config.toml
n_layer = 15
n_kv_head = 9
d_mlp = 512
activation = "swiglu"
norm_place = "pre"
rope_base = 1000000.0
qk_norm = false
init = "uniform"
init_std_qkv = 0.0478
init_std_up = 0.0478
beta1 = 0.9
lr_head = 0.00524
doc_mask = true
Each number is 128 + 32 x the weight over its row's rms, rounded and kept within 0 to 255. Layers, rows and columns count from 0. The size above them is the row's rms in percent of the matrix's.

# layer 10 MLP down (transposed), 512x192, rms 0.0342, rows 252-262, columns 96-191
size [103 105  97  96  94 103  97 104  99  98 103]
[[164 111 127 144 197 144 104 122 152 111  88 126 138 120 157 158 120 111 151 114  98 104 105 104 105 134 151 126 106 113 152 127 113 118 141 159 124 163 175 107 132  89 127 183 157 153 119 141  98  96 135 134 146 103 119 125  74 153 121 144 142 135 130 165 174  94 176 149  48  92 100 115 184 150 185  81  91 121 107 105 109 137  82  65  66  85  63 154 134  90 131  95 102 163 119 161]
 [164 120 102 208  90 140 154 133 101 161 163 112  79 101 193  84 113 113 159 164 142 134 171 132 112 116 113  73 111 141 141 153 123 255 186 135 127 113 150 169 121 143 124  78 146 109 144 124 139 177 100 113  85 125 122 131  98 123  93 182 161 166 115 157 134  92 179 123 147 117  78 206  77 130 123 153 128  76 139 133 101 119 108 140 169  83 132 134  80 116 107 106 114 175 134 181]
 [164 165 180 128 186  79 126 131 128 152 122  91 112 174 100 130 135 155 157 164 147 101 168  98 117 147 102 151 126  95 188 126 135  96 149 137  68 102 166 124 127 156 145 162 106 127 120 120 133 113 117 115 174  45 185 170 114  98  90  89  89 137  85 161 184 125 177 115 115 111 107 135 157 125 106  94  75 194  86 130 113 131 180 112 126 168 117 117  92 134 102 183 150 139  74 117]
 [ 33 159 118 129 120 141 170 166 148  61  91 120 132 135 183 170 100 122 123  86 180 154 170  97  95 145 161 131 170 178 145 123 173 160  87 138 156 120  87 144 105 142 117 106 144 134 127 189 103 104 131 204 141 154 115 140 143 122 107 144  76 169  97 117 177 118 122 150 113 158 123 132 116  92 183 139  89  90 187 149 133 118  96 163 143 140 116 114 159 111 123 169 145 133 153 104]
 [143 139 121 116 117  96 184 126 144 125 139 102 147 105  90 145 142 141  99 127 151 139 105 102 105 136 106 148 110 152  84 166 142 112 113 171 154 115 136 164  95 111 172 194 127 130 162 119 110 149 185 118 177 113 117 109 116 135 145  85 134 149 157 124 122 183  93 137 131 165 157 101 126 115 124 131 132   0 133 160  95  72 161 131 135 163  77  67 103 157 131 108 117 114 144 144]
 [115 145 112 159 135 121 139 113  53 152  92 103 104 143  83 115  72 125  93 120 166 163 160 110 124  86  76 126 173 101 164 143 127 121 104 132 111 115 196 152 126 149 114  86  77 145 158  91 137  80 113 150 194 110 122 123  90 136  97 163 124 139  68 101  93  71 121 144 124 168 137 123  88  80  77 149 148 163 121 106 104 151  80 191  98  71 180 154 150 111 122 142 148 127 145  84]
 [105 138 125 129 178  92 154 129 134 179 152 116 115 109 160 161 166  96 170 122 121 105 178 172 108 155  83  97 103 162 135 157 153 141 159 145 128  97 162 113 136 156 142  68 202 153 123 123  73 100 153 101 114 128 166 123 166  77 112 150 172 110 123 167 152 184 157  92 123 102 139 134 169 140 136 103  94  88 177 134 140 167 115 191 143 140 126 153 120  80 119 170 145 106 122 134]
 [124 110 113 173 136 101 156 172 175 135 179 163 107 153 116 168 168 149 129 137  72 126 117 125 133 113 154 132 157 130 173  74 111 164 157 186 138 147  93  76 151 142 160 133 122 108 118 136 141  86 119 171 144 121 146 109 112  47 110 138 119 183 163 147 112 118 111 163  50 125 109 123 145 151 122 124 152  71  99 106 103 128 151 116 142 108  75 186 174 188 175 135  93  90 141 146]
 [156 119 144  92 109 183 119  97  90 110 159 166  76 143 134 118 125 190  88  95 124  98 108 160 117  93 119 146 134 102 117 143 140 116  85 141  93 123 137  99 156  91 113 155 187  94 115 121  99 124 175  74  81 140 111 115 174 160 137 135 127 125 120 185 117  60 122 166 113  74 110 159 113  77 159  88 121 155 169 143  90 117 155  49 108 117 149 153 147 114  98 118 159 143 133 145]
 [180 130 129 195 132 129 133 102 172 161 133  71 180 110  99  98 126 132 106 138 111 144 133 116 118  78 123 154  88 134 141 131 133 167 127 124 151 219  61 122  62 131 126  86 136 114 210 127  36 151 145 102 157 161 114 145 136 116 119 126  86  90  96 169 164 134 136 118 147 125 115 139  79 108 142 133 121  50 122 151 110 116 182 144 169 150 124 161 118 206 175  99 155 129 139 153]
 [111 118 107 112 111 115  99 114 155 136 143 115 139 212  79 111 122 159  67 125 132 152  94 154 149  96 118 181 157 158 152 120 124  87 131 116 163  84 117 157 156 133  82 151  92 128 148 141 142 124 211 133 177  99 141  41 115 164 101 124 133 138 126 145 123 104  98 133 130 119 161  81 192 171 121 103 112  78 133 134 159 176 121 123 162 131  75 162 137 121 167 130 116 134  96 130]]
# layer 10 MLP gate, 512x192, rms 0.0478, rows 253-263, columns 96-191
size [102 102  97 100 100  96  99  96 104 104 107]
[[177 146 182 113 103 136 181 160 117 136 137 110 131 123 127  88 188  83 120 190 128 139 137  74 204 111 161 121 109 110 104 185  92 155  90 144 122 177  90 157  93 108 100  42  79 136 157 154  77  98 146 166 104  78 171 158 112 120  59 171 147  69 101 136 127 142  76 125 176 136 177 159 130 127 141 148 149 109 141 128 149 122 152 121 104 147 137 163 119 158 137  69  99 120  86 144]
 [136 141 174 124  54 128 131 101 126  33 118  78 106 146 119 145 116 111 108 128  61 126 175 111 132 133 131 180 108 141 137  25  65  90 110 202 130 121 180 173 154 185  62 178  97  92 123 149 149  95 145 103 132 113 124 127 125  52 108 178 109 120 139 103  75  80 127  84 156  60 106  97 107 174 145 145  96 113  80  93 126 119 156 112 110 132  94 117 160 113 202 128  94 116  99  59]
 [194 104 150  78 110 140  85 158 126 175  73 122 104  70 162 151 124 118 139  85 168 135 130 100 136  94 122  89  89 142 156 164 133 140  76 128 154 148 102 160  89 103 134 122 148 151 147 142 107 108  59 151 131 101  44  60 171 139 145 114  92 207 202  62 119 148 100 134 132 119 100 200 126 118 125 130 107 155 125 152 138 164 116 171 187 115 166 169 108 100 136  83 143 112 171 116]
 [ 82 123 154 127 144  55 157 138 113 105 180  92  47 105 126 143 128 103  85 126 120 156 155 118 151 119 134 173 157 112 117 152  76 154  85 140  98 116  90 124 110 117 115 181  94 132 163 141 166 157 126  94 142 143  91 152 128  93 114 129 103 129 131 167 115 164 107 145 194 121 107  95 135 159 145 143 157 188 173  79  80 102  87 128 150 157  98 142  63 170 154 154 135 108 141 132]
 [115 103 114 111 124 100  71 159 134  80 125 129 111 188 192 142 114 125 111 155 137 165 104 155 147  85 182 174 184 122  91 105  75 129 101 110 131 130 168 154 109 119 113 135 146 171 195 166 130 121  80 134  85 111  88 106 137 132 139 144 136 120 138 107 142 134 204 163  98 151 117 104 131  83 152 161  99 107 173  97 171  62 168 120 116 110 137 129 167 164 123 130 140 123 145 168]
 [129 157 119 104 146 147 162 149 139 117 123 102 118 100  78 151 156  69  87  75 166 147  71  51 194 147 130 138 163  91 124 102 142 100 136  98 169 184  51  73 125 136  54 176 179 118 113 165 119 127 176 146  93 132 153 133 143 140 164 111  70 179  87 117 104 124 122 131  87  76 102  94 177 124 134 166 154 139 116 146 117 148 107  86 100 139 149 159 149 172 115 139 151 151  51 136]
 [146 143 108 138  66 119  49 184 139 113 139  98 142 177  98 110 104 151 141 184  89 181 123  93 164  70  84 160 111 124 108  63 196 126 111  96 165 170 109 185 149  73  81 129 164 128  75 113 112 112 105 100 106 157  63 120 106 104 114 124 132 137 159 166 145 157 103 102 146 117 155  76 105 106 106 110 137 164  91  52  95 160 150 102 128 153 136 132 159 161 121 119 131 147 127 122]
 [128 123 153 182 173 169 127 157 132  97 139 119  87 163  74 149 126 162 131 141 129 138 166 165 156  95 153 100 156 121 154 111  75 107 112 201 195 178 102 216 190  75 144 109 157 139 171 131 114 103 114 101 117 133 132 150 131 123  92 161 113 140  68  88 100 128  59  84 100 155 110 125 158 115 135 146 126 109  93 117 148 176  75 107 169 148 133 129 162 184 128 152 170 156 150 119]
 [151 142 137 135 128 176 134 203 146 148 180 109 160 100 116 137  92 181  71 139 196 158 138  96 149 141 122 119 115 116  42 151 134 117 154 105 182 155 125 100 118  84  88  81 101 167  91 173 167 111 120 139 133 146  48 124  81 120 158 142 190 131 133 151 126 187 150 138 122 126 135  77 129 159  96 137 102 167 217 139  98 150  87 102 112 169 120 116 140 115 147  93 112  63 169 183]
 [134  84 105 115 114 103 133 142 169 112 203  96 172 125 159 115 137 146 147 143  60 115 175  98 148 129 116 178  86 150 132  81 148 113 117 110 118 127 111 126  64 107  93 120 146 133 154 152 109  80 162 154 143 118 119 132 140 122 115 114  87 100  80  96 133 125 128 147 102  98 135 101 143 117 160 106 114 111 122 117 204 162  78 104 150  57  97 174  77  92 128 159 191 129 174 153]
 [194 132 136 106 101 105 116  62 124 178 184 148 110 185 127 144 107 104 178 109 122 155  46 104  98 144 114 148 115 115 108 125 172 135 168 213 133 156 119 130 114 129 105 113 122 125 115 166 140  85 159 100 108 131 188  72 118 170 171 135 141  63 140 100 158  90 131  86 173 123  77 133 145 130 137 143  81 134 138 131 133 102 136 110 133 155  88 130 176 170 103 127 123  87 138  63]]
# layer 10 MLP up, 512x192, rms 0.0475, rows 253-263, columns 96-191
size [104 101 100  98 104  96 101  95 101 100 102]
[[ 92 139 108 141 173 135 116 163 113 118 177 150 145 169 164 180 136 101 169  90 141  72 117 121 149 141 111 183  62  47 101  83 142 182 150 138 131 148  53 140 119  69 161 154 116 145 146 178 140  93 122 120 146 138 179 120 135 146 125 120 116 166 133 140  93 145 163 143 138 116 143 133 135 113 148 150 168 123 172 123  90 107 133 102 146 152 104 164  92  91 121 175 164 111  94  91]
 [179 110 121 131 169 140 152  86 183  93 127  93 106 133 131 137 107 110 117 118 145 121 119 155 163 158 130 147 108  95 123 153  71 139 137 117 123 171 120 182  97 122 139 122 157 140 143 100  76  87 141 115 181 145 145 123 113 125 161 123 158 148 116 149 121  71 103  82 114 127 148 137 121 122 161 163  55 162  76  94 113 114 176  74  97 152 135 104 161  71 103 163 126 108 150 125]
 [143  93  84 163 197 137 175 122 149  69  97 108 143 100 131 113 131 131 118 178 172  88 133  86 111 147 107 167 127  89  73 129 121 149 119 143 146 150 118 106 156 167 175 125  73 143 142 140 143 186 103  75 125 191 131 130 169  80 137 172  84 187 150 110 157 124 153 118  97 131 132 125 135 134 119 196  70 110 137 126  67 147 171 170  98 111 103 149 158 135  88  89  41 156 104 177]
 [102 121 156 146 155 178 109 120 143 113 144 151 111 141 156 142 167  58 151 155 144 111 143 220 156 159 137 123 138  98 146 118 123 137 156  82 103  89 127 101 177 123  42 178 129 149 137 175 140 215 119 132  97  87 113  97 147 148  94  94  73  95 102  90 148  54 136 183 121  83 146 132 126  89  87 143 143  76 121 139 171 137 117 128 116  92 150 139 144 180 144  61 128 173 125  78]
 [ 98  88 123 129  88 113 141 126 156 190 101 122 161 116 147 174  25 166 105 102 123 116  53 124 174 117 139 128 164 154 154  97 133 127 148 156 109 126 128 128 131 114 137 173  94 125 172 107 118 155 197 119 170 174 122 103  73 112 160  50 176 152 186 131  91 106 123 151 111 102 121 130 135 115 170 142 130 120 125 157 140 156  86  67 123  96 106  73 148  89 139 151  57  90 150  92]
 [123 127 143 146 162 172  72 151 111 190  70  82 191 136  71 140 152  89 123 161  92 146 126 175 159 125 124 153  76 118 127 144 128 154 158 141 126 142 133  81 164  71  86  72 148 143 120 127 134  87 133 168 138 137 143 144 176 103  97 117 114 115 112 128  98 142 122 103  63 195 165 145 117 120 114 105 114  99 146  83  67 167 150  87 198 112 137  91  90 126 106  82 125 122 120 161]
 [191  98 132 140  95 142 101 139 130 138 135 118 149 151 152 119 131 202 148 160 123  53 213 203 114  98 135  87 105 124 143 162 151 126 130 169 134 152 101 155 160  54 208 133 131 135 172  92 137 126 100 113 107 167  74 196 115  99  67 134  80 152 117 153 146  69 154 132  48 125  90 130 162 151 103  89 103 145  95 111 113 169 111  90 161 130 155 150 137 173 153 107 124 143 142 150]
 [ 85 156 142 134 140 160 119 133 162 136 123 129 110  98 153 133 168 147  80 139 107 114 118 174  88 134  89 164 121 190 125 153 162 143 112 153 151 136 116 129 151 126  70 134 122 157 150 177 152 122 105  87 127 139 128 112  60 155  82 128 145 138 159  85 114 124 155 117 131  92  52 165 109 157 112 166 154 114 157  66  81 105 111 140  88 133 107  79  97 148 105 160 101 162 184  92]
 [158 119  95 162  91 152 115 148  96 161 109 165 130  77 100  97 127 125 129 144 119 175  84  86 117 169 229 123 104 159 192 153 176 124  94 122  57  89 122 106 137 149 138 161 123 141  63 162 140 146  86 125 119 119 148 146 120 241  69 114 151 157 148 118 119 107 170 124 106 154 144 110  92 137 118 120 125 121 142  89 164 141 182 144 114 156 121 109 107 107 156 101  87 118 134  96]
 [139 107 134 168  53 141 163 106 123 158  74 118 130 116 153 134 156 203 134 188 146  74 115 123 144 135  93  85 141 163 126 160 117 152 227 157 128 104  69 136 116 138 222  89  92 218 114 130 149 147 103 145 104  88  93  78 144 109 175  90  76 161 157 128 175 198 129  87 131  96 209 121 160 170 118 117 111 128 120 140  89 161 146 115 112 112 119 168 121  82 148 152  87 174  93 120]
 [104 131  99 129 129 139 133  86 162 110 112 135 139 121 131 114 141 118 129 129 148 146 137 122 101  94 152 131 165 125 119 110  86 197 130 128 167 159 119 185  99 165 154 101 139 122 137 131 146 176  68 157 121  98 107 128 108 178 102 116 133 177 161 156 116 126 130 119 126  93 117 185  93 163 197  60 132 120  78 120 119 150 176 109 135 101 140 128 132 106 140  89  99 137 160 121]]